{
  "d_model": 128,
  "n_kv_head": 3,
  "init_std_qkv": 0.0616,
  "lr": 0.000642,
  "beta1": 0.9,
  "decay_shape": "linear",
  "batch_tokens": 16384,
  "dataset": "wikipedia_en"
}
Each number is 128 + 32 x the weight over its row's rms, rounded and kept within 0 to 255. Layers, rows and columns count from 0. Numbers have three digits each. The size before them is the row's rms in percent of the matrix's.

# layer 5 attention key, 192x128, rms 0.0893, rows 46-88, columns 64-127
095:197081110049121125147120170160099091156145110163137118100149082090163098071134148127145121167124111141141136128089087134162093123155125134098140181125088137127110081115168111176141134165113178
100:100109161158097180119094145109164110102134093108138184144137168139125128163147122106111140175139157125102092156145121103081146120093135091109090145139113137123136156124097165105173099114101178
113:128154175231101115131170121179092127145155126143115137110126147093128127125119162109158118099155125182070142134079106154156191129121151106123086152154100130116124108167118133104124156138105194
108:106087164095101149085108132100118142154099145149087143141136025159208148071163105102172140104081101111111121165122162106100158128080136126058133117111101120128088132164133128122160129130154093
089:160194075175126109123104160147152145167139149127169112136128112106196144144138146147183116140107120101133125127077167147221178102133126163123132130147131074125119108137098088145141171192145067
096:142136164143100122061088080149126158070152155100093106138123140117122163115147150136111070092139067115108115132166135088183144135133124115115122088146133052108143133126118110146100162140109107
109:121137079091085086145132083159088171137128165135102192130113190118126149163142144177175148077144097114150053152138149148149085141150095095125104082153124106144143131152094100171096135105140127
095:119178121172157147124142168144123134130125125122158127144139190132156151118149132116173101076123143107102137134104160123116207092124147073074120148111177089186146140092122114098178134128137152
104:079138188073121102162111101127127125144164162086079109173130126113178169183135136163148126164090176118098065142134122152116124129162086171077149099111100139132121138133098146142125169123093212
099:126132054150146161113157207147128113163159124057188062135139142165117096134166165108146174115107148138146132140133091061158189139133096112177121109105149139150064128080157072123126140105192114
098:165187147162088167102155131105151097127134133111104057144186142070121177099118147146119111128148084109152185126127105114134132125152133184157147132140125090179159113158125093159099154198081136
113:123120186160135172125091106096150150160125133166147045148151101104120168066115110122094145134166090138197154128110125086160158159142136161139130112146115061080166112142129118148133137213115075
098:070129050141145175135084160135114156177097151092132198091143149144111108122098137142138105157139160061104102100095145097096154128148072135110147122128071115140191107063090092163108096162129135
107:167098147205116145110156127127134123107114144122146170152153144159164122147117136121092139133146142093113066180140144073112189140118125117168113203141156119159140118150140137045171110117070147
116:109102067081128087161064118116131156112133116120137144109130110144160068148140111094084137104110109134162113179153115099110115133145146122123130105111117083092174085109129186160135112110202102
113:115110208127150124161200135075128058152151150142051148165141109154138138101137102123111151133120119116145114141153120130117120120092166170147109118126125161103132137128196081165106140138077127
102:154124125029125148101148114081111158141152182140122164154064054131136106066108127138149166090168128139144146127108123104105082163115126165183101098142131184100188106153161129225099154130123138
113:174110212101118174104101136159180177133127148080166085105159116122171146095155146142147093186095119135084081110141126127138114163123147111120158095128146074129191163128140139118189157135116142
081:162110123127110072164161166124135122130153099150163170162095087080115051103116142160129174107143112132141071118137119099088117098117192161169101120171103183172118096092112131122090085159076139
076:138116144114071053167131151135168116100135102162169139135152042056119047109162134201094142131134154122137094169127131144127160109097196165102090132192152178131133091134102119157136097110093113
080:180139150149088081144127119078140125138117123159187175144122090064101080110159123168134157111127133121172128125130161164093164111119196196132109128171153187201133098126110104145126113154063116
058:169077068140109161114124091201094143143114144097085118072163145170138088153134173109151114158114120161096103108097118081104128134113142141119139120101105069067072087101151128090085173123168103
062:106091066105095107139085163123131106115160177072134123120163082168071125148094123103142120128097107095059090089145116140118114075130065103122164156060131119183174128163148100130144160138198109
077:114138107149092099147128136135115118086128137138118083158176092162128115064130144102076166135111091074143155107110046127123070109103081153121131118082095078147095091119087168108089136127200174
082:135163169167083215130117087079131109142124092132066091132102090099126155054173107116094136131149154170127138169133129092111186177113182122166097085143108106146113100135136098105135101159110113
092:115175147153159180094108166102146154066073139091084094124147174137120188106129151145117127175099120153131103131106074139138155091092105100190172088129172096126131105149136158113101122138199150
094:185152179112108143165148106101145091166166116157098175170104137095088151051175113135105104083153137084181131163147187083093162159109191140124054127169109148110109121152135109119144121157054060
085:154144164119160220125130129092099173133059137100096101126131181148127175129149112128123120154088140163153150079155092112082159132109108089178146195130159037097102147154147151083130122153219081
101:139122157164089214156160116112117119177124079094079147109182151113129143110153091100105168127121141139160181166143103163111121158096150107145120102103105084155086136164132114111173163138138095
086:126154129032157117149099109130131108132167158152129109144088119181099122120139176196168153076123143106115156102145157085133129110116088116131100109171141122124133123075145136050113096130126150
088:128112173082121182085098130078095133131134102129170109113111167158135161081186113111081136114085169126151124105188123167105143097151189143181125112085143091125106114123107107095154204133134045
098:103122102135125229096116160085124117117123112145135117126144124113107098066139171078112106128109125151164185112161094119108152175162179105147153119114154061039098133108110145135180132146163086
094:201095165150116216118126137137160106111073163133147136109090145152097166146146096176123127128144105136142096086201159111156184053077131118169121153148114151179148133078125168094093094145132094
098:134158160167048096110173152132146113172123137158098106166096134159145149172121090135200187196126103143138084151151123139147113099181130163128138091166186116139117157122134117088113139161100150
118:076115155121182105170147108141065099099139139141057178148132104164130155184150103139108163121059160128086090184185109192117075096128106143121153138089107183131080137144186128142155166097106146
110:076137137123119128138164132119200113186098119170158104113114111158115160152109148135158082095146092115164172097071124152149188152136118106165104141136122138162098089212128125145117120107109092
096:128116107116156105137132125174108101184130169131125170144122136148143155175117138130115104122139116170192118134172153111146147135070099099144138129154123164163130093172110146156115163130179046
117:126102103116159117073095119111100133135110144134125107151119078162130057160121113142094153124155065144177119145146140118188111150135129114149128120092153147093146072153129162141147129127169085
105:168112155104114086188129127103148171140186099071132072095121102112159130175142130132098125137116121192136191169116140118158105101190096160132130173135114158102137133169157106137171178135070184
107:131160140142130084122221136148148095147131107115112096166183150159149095103135104126155090115144131136106102137189092099134170150080118060145131143165148148158094180099118113138095090124119146
110:134100114162139150121068116157177150096096151143178101117153090090172200117121109099103107099117188110070131173117128176090130101161079104055129145146098102108165130071132155118190109119143196
113:147148197147138113123184144146149114106170111169079165106142113140100168136072100133161120120134162124096197117076183127075136114169153159090081128162143159084104145138137081150176125118101200
116:181147143113108127153128126123099070099115180135122160082121087139127184109108081129189122154112078153090108102153099096177063179097197095122169131133127128103123073099157125153122127184143111
# layer 5 attention query, 192x128, rms 0.09, rows 47-89, columns 64-127
112:140163162135151111115112085137139070106106189071125137119118101167156147128090142171174156142158172120137161134177077137113096114123089089134162128097154145098050087142137106149046164101136131
122:105148154106123128059124095103150149161143111138146095138146102127086120129114120151134157103128133089149205131107116135093144162123092093151156114133048107116089148104118168129153190147136144
109:139129149141153132160069103112175119103104147136133143080108056122105151092125149150097137068148170173130144143107124091137145069073152112152154136161111144073101085120098128197159137163132166
098:126133110048105150158088118118131160139222135150098103109149151101080091165067142159108134117151113167117138082067103147140095132148141152124100126158121136142179130148075156177144092155120147
099:130059176129120102104078119117115120161134166154118134093084102138121146183079091095079115163098084172113121153106101142153055150137122217087152167125101122077162140117148128145138198165132107
108:115104102139136060138094081138137115211148147156072126131145166207181070140100099162133124113043147123121108200120113169157113107165071134116121138168157155156093114129131111187104177116121107
097:180166110108112105178112113147175155135139093055140138089098162119121059103144145165122156135114183129122143086096162113116146164123105083188110148199080153099136138134133165154100075142048139
105:095165125093130118144076136089093116130151138076098132163131111138163154184166136185160147145063156174123057144163184142106114197136166187121186124124145172108117139112102077167141169102183156
099:154205115107134121171155199134084144134128055083103069098112111119128115064182099163132153116129132117148144073136157171156133154144157166139041145148122116173134129133126152136134106165140090
098:123128157177071162118130136127184143111168125143118144141133089112132130141123139073133126118182130150152152140044070116063062156165166133151192122113095117174137135190116069144129158169113200
107:093071164145073115129142139102131125144157092142091090113096106131088156130112127081078134142195052149171165081079065121121102128120160176216147123105096062123172150168117132111135141178166106
092:192180072127125078162121105107101154123130109101166111103118146159124143136149176112079146122142112174135105125142118122191136104104095101094165137073138095154121144167131139160116133136114134
107:132048158225114140148131087140137103132169151128114123124156134149126095128114133097093167138218132116133119157147120101095115183068120112130080131135071144128189087130198167154072114128074106
116:105068085117151098149020138162104147145163141162137143118091145097092112126160158157072099088135111116104123111180120124156136091119131164092098127100150094052138095119116160113114097114158113
119:108113224140110099154197140137160103132110130137087124120109104156119189162183117151165151169144098172156106125152062089098108176141136164163158130107138136139086120082166121116130182102164140
100:068135176115113138125140159108105096136093118151142072122129126182166172093134087108047121103133126177155104160203116142165062113180148163096138110127159085114113170135101080161163205160133139
111:172127202122131123140076138171109116035114108129078186065120143094160182161100124153101135150119138156061145129130154089118130139132150157128090178139160148112183125141126114118134119138104129
070:129105106109170130068128087180141124110184168096103153112160107173145129081140221137154139102143107060101131130134079100122119161132125137148082154140175122107079113141111099134130162134118128
062:123159162116140147060166092158141174094185125087121119111136148136127120067156143135120163079175108038084076159126088135131141129125150135126093130150117094160111111130106101092076134088151134
069:163076129133185118069119052161137138155175150146100174093146153156145119132104219126140174115124103068089151133124096109139127128124122095162107171115151089114068077114095150117070162089098151
066:064134166144076206124108110091099131132156098188106149137131155138069142143086072156113079154111099175144110123157210095160162165117132136110137100092170171159173172179074126109119109108096170
062:155103161123098116151117155139127151174108070206161140103059116105142133173073112206074094168100126155163173081110138189136096087151116078144180095121109133076120187132117140150137127150083116
071:123126182115051239182142179098129077129150086156141103167153135133151102104111100138146077174155094154130110116135218122095183129100142158155120129186128173162085151141113131109142113103125165
078:113119146171160156126157134131099150157199128123155115070140111123148080091185174120152109131100121073080165142152094123102137156149137090077084152125117134100063054095139139140168153118150152
070:099174131133109174165040165110115084114159124141181131106200125102166120120121106129126096157090115176138114181136192142144146115087166130128133076162118123119105098100174135086125171131138143
073:121182108124131178107170115155172151088180127153143108141173108101118090110105125106130141060118058099088095061183138108073082128129090109129066176129195178161122139123119130153068115104091155
087:142168146155144161161132137139080120131179160117136120111167117135193154130155109127134093167094141180120096160112135168146133126083127194140090105095109104096124075087183102076112176125161103
088:115089169122164188158146136170106067103145142127141041078098141118158074105069144108090172182151103125115124115113077110115212081066143139157101125141138104135131124106086147144091143132179157
109:064138187131023176126106169119096121153131115138117134143163138139142128081119082093122120090106085121187111164138172110122130166161211197141142104153155140175150150135097102117157172118104079
111:188118168107161191138049134136102163156156148125153115109134148151159120174134119135139103145088144134122114188122125164138170106107115112087136101116139103094072095099149164094106151093207122
117:136162199137092153183166171118118154078158153094099078140168152143141141153112115120134174194150130134125121163121078109147163115105134075203147165116122174162127083194150102156114156130118102
107:096119134159083130165172153141102040104093194119108156130154083111194169136140119074155100134225140099130117129161095155160111108150098093129111167127123121160109098134170085117098146063089058
097:138138129124124128119044131094107202155104117108177107150129089156105167101092104117121101094110117137180153135167121139102077230139107130171182150135117185140127153111090104100119076077167064
121:127151166127156104108147081121145135143113192159133103192122109150142135165187111151181128108063176090159079177142146103080136143113162160112138045167093151128086133131108137116114150085134077
111:152131096148098133125151170156135177149147083104155096240138182186130061070123149068093159146150110086158131140106142141134209097122155097119118165090124139141145131220131121077101110092113119
107:058190102164151099106146137133122102167097109119132161125166164186117064093137194121141108111107176095084120183170102136111119140141129133134084114156130129129073067173214122171122149097082085
126:105068115087113108111059154111127115148103181117145111110113128133113118087108105098118084069152118116142117120137126114167066110140140180135114156126143065120193104166099112122075100132173082
112:071049119098112114149073168136128111203182102146120162155146108087174069178133068124115126168115094112085128148114133120105113149164188164101157128142130123176207126106132149155198120113130113
112:117145152157145124108204110095117121181076126116142110177108091158114099089120119138164139154135089122135160159108139113124112160191084102140108169166136134172114162106191138151105159145144098
122:109098090117118113134097166122095108116149133039181159130077118053118154134099161183102068154117149113099166141140198075139128077102106087109136152151125141057138093118098151181131110145083159
123:152141166156097133117158133094153154138142095104124099123110111095135155117117105148134169146136132104133162140150090082062122142123092078147128109160121126211102114128107107205144160184093098
125:101147188145115060092177171152164151091134137176096149160166120137160165110147172111191120163144156143172138159131089152105089081141139136142148175121141151125139109082117081151128197127152130
105:151094095130205167136096087066095117146087180119161130148127139065158054100123117145106158046188105138121138121135143130148210142136121109151133082147071193129097112121149159143141122136059216
# layer 5 attention value, 192x128, rms 0.0734, rows 0-63, columns 64-127
096:110106136177173136154113136175139184128168155109083145096149146139110121127128103125121149112112157078166166084117160153134126125097132092126119097103177182032134131172136134165100103138136166
097:076150155155137141111144139095178103102133135108120116175123079099129124167130154170155145154137125207140098079125108103155156111095143132171068063175129146115150098137092118107105138154124092
089:122171103136115146169144170156132156192104127130126102136149102112103138148148119160127149131133131112179107071110130070156177107163196168132090118139117138073092133103126102112130063147146172
085:138138103157143174146095118086099104135157110141179129178141112134121197074089172135131108119167121139152147215130159127149134139177076137099189120136119121130116125160064096162040112120092118
088:106162120089111174125176181144165079091139118169084133087127076191120085170148157116109103107158118133151103141125079103105094145129079171165158127138138136104107138129152115084165184162109197
106:111096123169138105121113101171124160134098133186154122175078151147135104103109153147122110136156146120144086151100162131147111106130148086202112033127148089128170152090162102162119153102074125
092:084135130120064095133134150102163127119081083132170118142031142080107123142125153137170108126140110108118137103147154149136107069117125182097112064137079118088095154105077124108172124112158133
093:118128140094130142104132102058160069142091132067151130098077067133113125129187132178112075090128094131071114131150165104145161104103146104087029152172141120112114124157141166178131106125139157
096:145121156140121143024187111162109080122105127146087077082129132148177084212149082129154100166094153129158152103148187102089150191138123158115097104165106155160124170100197159145151159088177117
080:106183173172149104161113121142179093208129115177056126154149113103076155111143071138089142117178091131185090193121183066144093071095171138088130128137122121125107095123096138138106095149164153
098:078113191180148115116135106127138102140108130159102080132075138102149124137190082148164157148106157172175090151128181112056093113133170122122114130172105145152121168089196201112171103099139112
097:123097122132122115119142116149159195128156122153120157114082171126128175128118089158184141149142129149146075120148169204092147140102128119131160148131158045048148161099139113073137149144163154
088:181142143119118124174146060097159102166076162095167129106069094131152113094051133102119141109142119086118140117087127129123154130115076074110107135119007131134161122153162147123066146173131148
094:146139122153124134079132161127120109143106110091111168133134125150157103167136112150108098112132123131203150087185182139204152102092195173144110033166149121145156114139141164147181077162180176
101:117156175099096164139136096103139140108167140124117126089137099128142136106156169165098163074135114093138154057093132060109152078116141103134119074121173088133116079144076116134091080110148142
094:134184145121090125171132212107126109159162151122090127149114104081123107127169139136169144111115084119203107117144196081117140132049221136179113086131134132150094166120148153135123099117121126
090:168141133195130131088109117133071154078116124155112169107097105175167114139157079113139093118144146135098179169164166111112092170197108096162100179084064135154136124137178145106121156153072120
098:135165114130136152058146118095103172152180163107141043163132163209133100128098194069127106113117114149134105141117131106133152155166141108135097176122106110120217079141174121211077141131114108
093:094106112175089110111158148086153107090098110186158150093166135156149129132150156107154172132111133147160132142155133106154108100121165186108189120140215071149064141140117085165125082104158140
101:194099107115121133114192094113139101085099117109133152073171116152162131118147133142196063120136138150061136118128163150155122119198075113112146098127134130103122180070111139111133109128151130
087:115151116156117122151097094162121074153156159209103157043077079176155108167190115141138135150130084116089130129124180130098100157130121121131086122106136119160126157124131190106171138164077131
080:149127159119184081138130111123171136129096126115115136118061074125110143161203095171102151087084104085155115108136149113107115149163178079137092136183126132096089144143106137065145130140108102
087:153137150096070122073148153099077127117105144159051174143179134101157147121212113130145102118108098146132127100144079090164139118141146132171067091118151178135115091107153178120172121132137100
097:142121124076066131088099117087097174138165104069149082139126144143119080140123143113113134140160156083148110195086118137149131127081114110145109122136149139116096172079127127160094131123174120
103:194124150119120139132129164105140141211104142113166155100151140099147167145140072132131100091084129132156143102039172150117148070133153109141166073164113133149115116164096135128143133149117165
099:176104157101151134091122158166135130130149111088115151172126166073128167194136113120104099100098099113163149115173159150192109138062123110121165178106141080156148096114119121112096124152114074
095:124114126176154140180148138160147171119182124124082107163094177120142112110093181093129128161180164133114174121148086145125112130168061151106152152104146063189128169087103123148112063081168142
085:112112190086130172116149099162099127142130105179110184135126161087175128120113103068177207168081074117133096152166097148143105156131085152097185144163151144101087115112167116133153136118143086
096:069218106185113113087131206115160114088128166074161156104052085073147085089133103149116142159112122150134161107144128158135148108157133118145109098115094164079101109138125095154158113145143155
097:137147091129116126186094128155156182145153177177127126090107113138100149114097159127112149092087142103114137087105137091107135127174125103098080110141073128094084107113163075109104141183109184
095:151201112115111111094172218099114190133177146114104143131072172106100118084102112127189125111125102138074152142132123187110216113152175121151162115118136165167142129133157075179091069133145173
091:143165177135166138159143083186162219133148119205104134098158156130095172115221158096091114119171108144140089131110119078097128154125133082101117134155099110104128145043149120081125144127112159
089:122186158158155152115129158189129140100140159129096129147144143135155040109204122167146119087075112134112179225132116122147127124121147080139158073171147169119182149103169109137178150126109123
092:177150082171132130220137129174161108118152100164092083200137143145141122092128169120097144160116111160134129163093129120165166113114105135115168105110153122199194139126068092134099173077094130
087:195163114122137168133113135159049135218105133105193130141146132170140126127122129135136123164118082084104133113173219090166076186152176173151099100132091119150133094173145138126129140115093115
093:126114115157143128110164105160182184159141098194069102188154179126131132083145126138140161111122111138129077154073130172124170098127094121156203148117091127124155157111100138137164071100194122
094:138095122119230145131136066156098163174152094085228121152131144135148135174153083114092100178104126070109100182119099149108122140142135103126174112157086136163156132122117145092151173176092114
093:147107053114060136100143133085168091142151143082175158141199063154138098064084171164170182119104111123146150111138113142180167121126156161181122134117168078115109118139110145153116139094114143
086:105122154103172123074141139167171104114132132098107173121126069131158142122106126173111190122093077098171133130117077093049160134138151126154108164155097116090164084091095111146151138124148091
088:164127127151123095209141164126095166148151164168113099161151107111127185138158106141161099107111106144145138172147141119078123115155118159152177164197099137107198183106104116127112140126071133
099:179114113111114160124169137125188121139120123113103111150133118110134108154111129140104152098140111164084137119102105109136144117126113091111101186109190157165079086078146100145086180076172169
098:114142079096128142175126188171102204135156152140089180116097121142133062157131136103146159051136106065120134076088120127143091151157221127145039099107174156164128099095128115106136093112140137
101:091102177178096117134085111073102126115168189119086119059092108108131095172138134100110136124150167105185143112127179131077097085132110156120111167132203148100121162154139094154119145132176195
089:150143167137133084105166109116183154077142092191128142131141089148091159114080168136133181140119186128121094159138084125101129125140167103127127133063106131067083138151099165136096115145136064
086:113096123103128150116096143157100095123155122204156160148155153138108149155163115141162142124130093133141117089117162097107136114063184154097160115129181073113119111098076171128135146087161086
088:127167105063147135117123090111099132166149126121139102072098112111122114094137141062154129120109133121168217083128165176150175120149131117099140040120094168133119133084118135128169157100145104
092:142144082080146130146106129129113095188127155100088121114202109122147103164186074131130132138111102097128147111080170154132172113169146138093074096179065207152109171134109174133129101095133144
090:078123143162130112157127108165118112109092107127128077199143169097126120152193058151078113135119186116134130148136153133173116087144131131122083064174082171096153175068142053162167125124083150
091:153133125127103142112103109146126102080154129105108165055124135112084223142146120198174091117093134116102166081125181145163133111115111127072117146115127135154122202127122190145053135113096119
089:126200080136082094145131158142061109101150177133083125099155102127120113160123025071091091142070133097108135134144157138124179182124132189090121128129101152172150130180177126133105117155110131
094:130124131101147082102110143106177124130107154061134137098134152142128100155130135030100154146099084123176117197118170153134142181107117140110164097103129161107175111171131144182093174119133154
102:117180086096062099146157114145066130101096067138161151096107115120081153174107116115144132114148189120124093097162155174079141159125069177135123132117088044095126157065173115148146134151120108
101:107098087115110140084127121083096138108092185093102103082123125059162066091164127151152086105087168108101156100121132167098178129195122088160084134102151156091131164146152143122132149124121087
092:145125120112157122132105092152120186143095108149178139114155089130117138143099074162103118127142168091128145210136094169214135098137103137079027092130130149144092151178140105156191094136155103
098:074129131149126178052122158122129088093128123134117125152179151168139059082160156169147172143132132122150126139133172132148130159168131099127119085161146177179130094145146133192186138077143106
083:163127162077116117101118078142086089092126134183061114180139157161141077116115152107071172108123071155110110130088135114122130161093129146126161094089144127162163108156187107173133157125172130
102:102148125123140139079128122106111128115104167113103126125137165131134123129091124089159093124096138160141098131134067151144157162153080102182187108113073159164200091138120128142105150127115107
094:086106136137146102183114120115122057132148138134156138101084093122079149121133095112121124109099184122107134123160155088080077075107194175145156147142062128157128084099122153134162107166098148
094:162112109107128167088133086090129107189136106078087113138126136127131071061106137119117097168144149138100128158139129200128139153156097157139151106107147154098132167117112091148118123088126093
098:107178131194158094166127141108140171085093108151116180130098135109097117112160125103116176132170130097117102127174101137099154114133156093098183182172157120117141069199165091123099135141119134
093:157135140146163159136138158142137148174114096125090096140107127126157117153111057135117099113055108131162110123097165159159091116111047186091120120104157132126156166185101108146127148098186126
092:075143106164193135143155160128146114046136102077119144037054115102124175141150146156110050098176128158132207062153192096157106110094158174112145081157128108138137141147101154107098099094133146
084:121080110158105095137152163085134162076099111119125105177150174150102109139135127153214125109134168157118114164156133167138111110151198170125114070210156137071147173150096093132135109108158130
085:128055086099198078131111112136129170174157145076145112107128168162138155136113111145120082109112109126131113143137187165143112152115135133100184119128078112103198119110135123131189093099150150
# layer 5 attention output (transposed), 192x128, rms 0.0671, rows 0-63, columns 64-127
098:164103163149135087103179156115160108101103119112132136145081127156133152126130142137109204187116101083141139147161140082123135159096094070117101129098112127197133094148134160102084149071059117
096:173125096116106126099147171120112105081220164173190124095131129154132126099100181112132098078114118185161123097104179162105117049128126144172130154101193084138180131127156135144068112082167114
089:120106193100102107104106179096137142070133098127135163119091149099081140130155166065106107133119066202098169133116106161080106110099104100134157157111134109166209108167151111147182181171135095
084:156127086111129114141048095137104153127202148105107098130103129047157093079105117097061138093160128142115135152073136100137155149112064143123122128173142162113197130096136183110110146111114113
091:088097084130151150107120094087110130138138095147148112125173157145119092098139114127104125116105151123125146076212122085111221187173163165148155132127103123180162133127152116120079097147174072
102:184138131143109103083155153069158114098134133140051112177160157110146112153146104115135076130134145146171105122129164162149116079129122160125210171194171153092046109107127182164062218153115165
093:123137148153140150144179103160152097101154092116096147123133113107123062142111149113134084097114133154068134070104137136139118106102179133142131135145130125156087131125161100135127108207118146
091:133149140139141116119129139153172175092162151119134155132172161122147129096154150100132112118113142117109143145062101131095114067118096151158122106114114109131124155176107145100178136164159139
096:119113132147140094093098136105123097112123158129117150114129101224119127137161143175166159084103126166112115181196094128142119080164205137167188130033094046136091195175068136123096059127158135
081:110102119103150138146152109152160165129103130121141111135109119100117155082128189129123146148141149126078166077084114128117043139128093096144157158069149130079179091144136103173190176149121133
099:119073083205113107115059174069151141117155165087123140134147085161120130142137154107113154116073160135144117087122123171172180039100158092144165167032143072134119179190064115121125102148122136
095:092111118146122156167192179049138064154053065153125150139165118092109071105163133155152154123104115083120129112143054102151179171122147163087123107132102143160072150142111147160107157175089121
088:100100159129154147109173096146160125110120155161119124150133154076151117123070105171168145138175127143124128141130175111075153118072149104122101077125141098100107197094129154096092101087132178
093:144165131104136088079171091116176166078175140140154152125116138060139135116191177103173194132103092104155167087136102139146105147142162089182128124139063082152106130169138123136155170152154130
105:118133116141144118154181162143106171136087126135165144139140071106067131114168176128074090149125136155116133202136116136123122078098098128122048132206125137122158067128153129147173198111148100
101:149133143127151085135135123145145155116155144130155102113144120107016113165157144110108190157154109158165157066132077153096103156189106100158137172069115085127145145143158097151150164135150159
094:088132109146168142138123136065143152143125092086127161198149138211127128079145062109174159115165100053105111124155093138137139182130146142128157094011097122110108128159113204137096086119175157
106:089158105050161156142125133121125108084154115112099138171119150090167161140170109166150111139160157090150162170143119125100142230116144161078091120234073173123099108130139158117103146114126129
093:134182083058143072141109157112096154117117101112147121117149102110139145112158118092104145104128109136090148111131109119150157122132155126152110160166031159131156146137120139137128137199122119
100:066141106137129124076108103122093121147130108138108143152140137083166088068189089165097105070081118099113106168152125127117147186115189164108134117102081115158101183149089131119145102130110100
082:094121128158158132124164180071128164123155093084098093178194106175110161113208111109122151100163132090174151124103088147101162154175175172150155155050134153129108156147093150148161116177176108
081:146102133201091129108174125111146109125130054136109163141162164208100158106144194064095138125089173090115153128108162115083153152114123166158161084095110117196158131150125129101101122164105161
087:107102095142107137109171119144106166132144161106173163137111131135112124122174144095116092127125123121154105134109124196122112137115191098146123164022105081100101110129123096070181151127178107
093:141164132132148111166162119150140159119150079168064138219108126069112150198179129140105082197091162097099148078193116070107090168103155135183106136174050191108125114136185132124121121137072110
096:164108152169157121100080076150127160157175080163124082108112099044082150157169227110165136112132107149116160162065143107121152125114141111113156120119107126157176151110146147136197156124140123
101:143158126144126129140107086133112176182087131084185101095096068098095139124123114103144152132108139088121099146105123119104068181135000113097129085171153164101117135134113156151122149158111172
093:108140157078141110169086156134093108112124153160159129122121066134141107154123114151120163094145102175187138157148135165158089059122091110129120086182191166099138154058107135213084122134068154
082:137134077192108157145126105154164138179109168152149131107123101122102151111105127172150122193113172092135082109146113142121077176142160060130153136128126132089078102109128127065120199140136157
094:132134115183176147151102142165123116055161142143130173145105128141137130092093181119114118106137094125094111119101147091153137042059131140121130099073169086201144069132197179066107165104154146
091:119067153182107192110221163112128126088128041140113176164137106102102145110112143104161103173189086166138127165087152138096171166121156109098063106208100155085160107126125185088124137093140124
098:154150147110166135154069092145148133110161106149171128177140129055113142121148156087099145101156080135098148121145095057110113164115134120079113098129143099192111121121228165110165139130121157
098:045086166143082145131126179062139128162097107129144162100109146158093113157135197123151106126122095175129116156168145167107074202180103128087164120078143109137153145150108135183157168117119123
088:123101110154142097117112107121102062163192165147153157157100170230140141162163181143136159117155156109160099081147105175122111126153120129115181162087158079158103103115129130105129171085159114
097:111089095123109138140122132125049072147173107135101129037136134068121102144136166155150109087129111125158143137180188133127150122123092119132111128237109158087139111013117131135072110133122128
092:179117095118151096101137127112194148054166075091055076140047126156180146137147122104136161126106176077148174160119115147078132152154182076140136146125138138136111081134135167131103144133149129
093:118107146110148127118061122116057117167077111158140141120129121063106144178206148162122103176074123160142161145175092121145057166133141107087173110118094181124148105102144111155154215141086126
091:138129110148109148139097130153109121181126121155124127145121184183131166100102210170171123093172139115126151160091155140139128124161127097089190136076150144164125150152102143137169139168144125
090:181151115093140110122132132106122134089191145126107141118141176047123076144168090130107073135178127156174142120151119132111157090178126171126074109237116148125102091108143107146134104038105124
080:154109072156090150133202105145168069125062136186161140098168148180125126142118181135137114124156159106122118144173147136127105138137120155157135093136153108179088125136130069105121117081109135
090:087091118159097187144098058116141060208170088124164111123098160165140124100109156122180158093190122124102099104094091159119135112191113160103130140184131078145139177070118098178143055190120128
097:154121118137092158091070136101114180114124175135150155115150090012077126135156106116162069123083114178151128126151149114070104117108091122141128100181141179096145146093126177097125099087106131
101:141150130144118125124225148149148102055133039134156156116127126134080185193159133096080156118156112126177170127183102151071124121100138097143100125186126146174118068139157080151134150128115116
095:106124121123151132135160114138104159136131122133146151134125043128124116088090097168126168148151141172136110135072120115177163064064147177110105164192120072139158159125087167120106096130118104
087:126133108118130151106116117105081163146073158111158104113128131160158126109095068151092078157078089169108154105225150080177116210100130148119155107084153147093165113120148078148100109082087144
088:173164100115110111113158171089140173139133115077144122126149086107088148161194139109124113125107152135146173120127115131154107168189110102122137163181084186151125087144143083149214184163105113
082:128077208108130109160103134174111124109215103110099173152121137119137095155095198129170134125175120187137165157141170125127127146135192157147148094118114086167162131107122134074125090103110196
095:105095181198147127071104127183121144168172077117098158104095158080080147168191191136119141135136122128126138152121133163117093109103149118153104121096101057137154120180074079090176071131147117
095:128084146207072124122138128159116119156190122152079164108110126170174137149059194103155113122132112135121070105079133167147099043070117137146146174134176039098156134122062097077118158150164098
093:096116156149122078119150152132142111111155139097147108137113095173142056102109155114114147098126089161130102173123101110137119196108125156132073108062161085100122179154081097120174057121099159
088:106128160183155152109136122143126146140172139095144134126100112158155169081049168118182159124191112102090131171114073076116105114152179134157093106102147039098137143067117136081115041137193148
095:125152127138146149126090097148090156170090182088071126071099153086189095129108123181120136174143145084080105177143142096139120230135127137127108090153113098163101133145122125066114124106104158
101:126124179189105145148171130139146095118142114120042107161141081146167105152020141116148100113098078108132125141129065119121142109186208146075106090097146088080108186121125131078136115159141130
100:124137183135107087145066171133090155136147142140139150162122101163060126135151101129146117138160112189166098137037110130140152062109166174121150128081113086150126145134143139097147131102136146
089:132104156180139126094118116177129152136153134148102129141073092152217176114096144114081119134073092131121147075051094148127106130083168099173183125090179181100180104138136113091134085110133147
096:164128089129140084069074122097108116087218134101144126144134124153183164149166120105091145143087164114181147140135124120154135106100152153189142170151066096135136101141130136050073180112129118
081:151158110052083126176121116123078151165073165114156142094186149108110179148128094166204162134148169147148125114178097060111073212139173102141102164126139102068113121048171112084150200129137135
101:135158143119090126112103123120126130166178119134136100167127168080132140112111081133154123130183156117154106152126153101152111172123190165095109106122106092158094116095181145117055098121133141
089:136101095171155131116132134146150141099165122113140096130149111178171135073035169123128144102143165124125109127081149137136183033131133110115137157119216085144127132135069112144139109226160125
086:165155160071115102114061098175100177157145106169084124125124129044099105148170099177134112155091142153128158157121129090167137121155147140125123087115042110095147130130138135106085149049102117
097:114121116128144152158123151080138119134071123140151166134120130199179176052076133080089122156126084123127103135044166156152128150142076150066162124155129135139182130152090184079143189169107152
091:178116136112133097147126107090101171125132129136130153076139103049089154120173158138165149109164138128073157159171067091090114068120144081141147111107090118121125149066138155126123106124134131
090:085130145118160140136143128157164105110143136135153099134140079206142095090150171121115193044090076087129123162063142117114178113157131147105135130153145137211152100180121132133129077179158137
085:147170091094132085105114107112114087111163123145116146129087168182206144137120133103089136134081126158106138084111117140151132087132150161161179169176117112142137124136100064151117181217121123
084:190156192124136169077070106132142103130088108112110080138100160100183141131185141149196193150152169079130135184105112087170114191150164108103145099140078185197077112142151127151120172191106143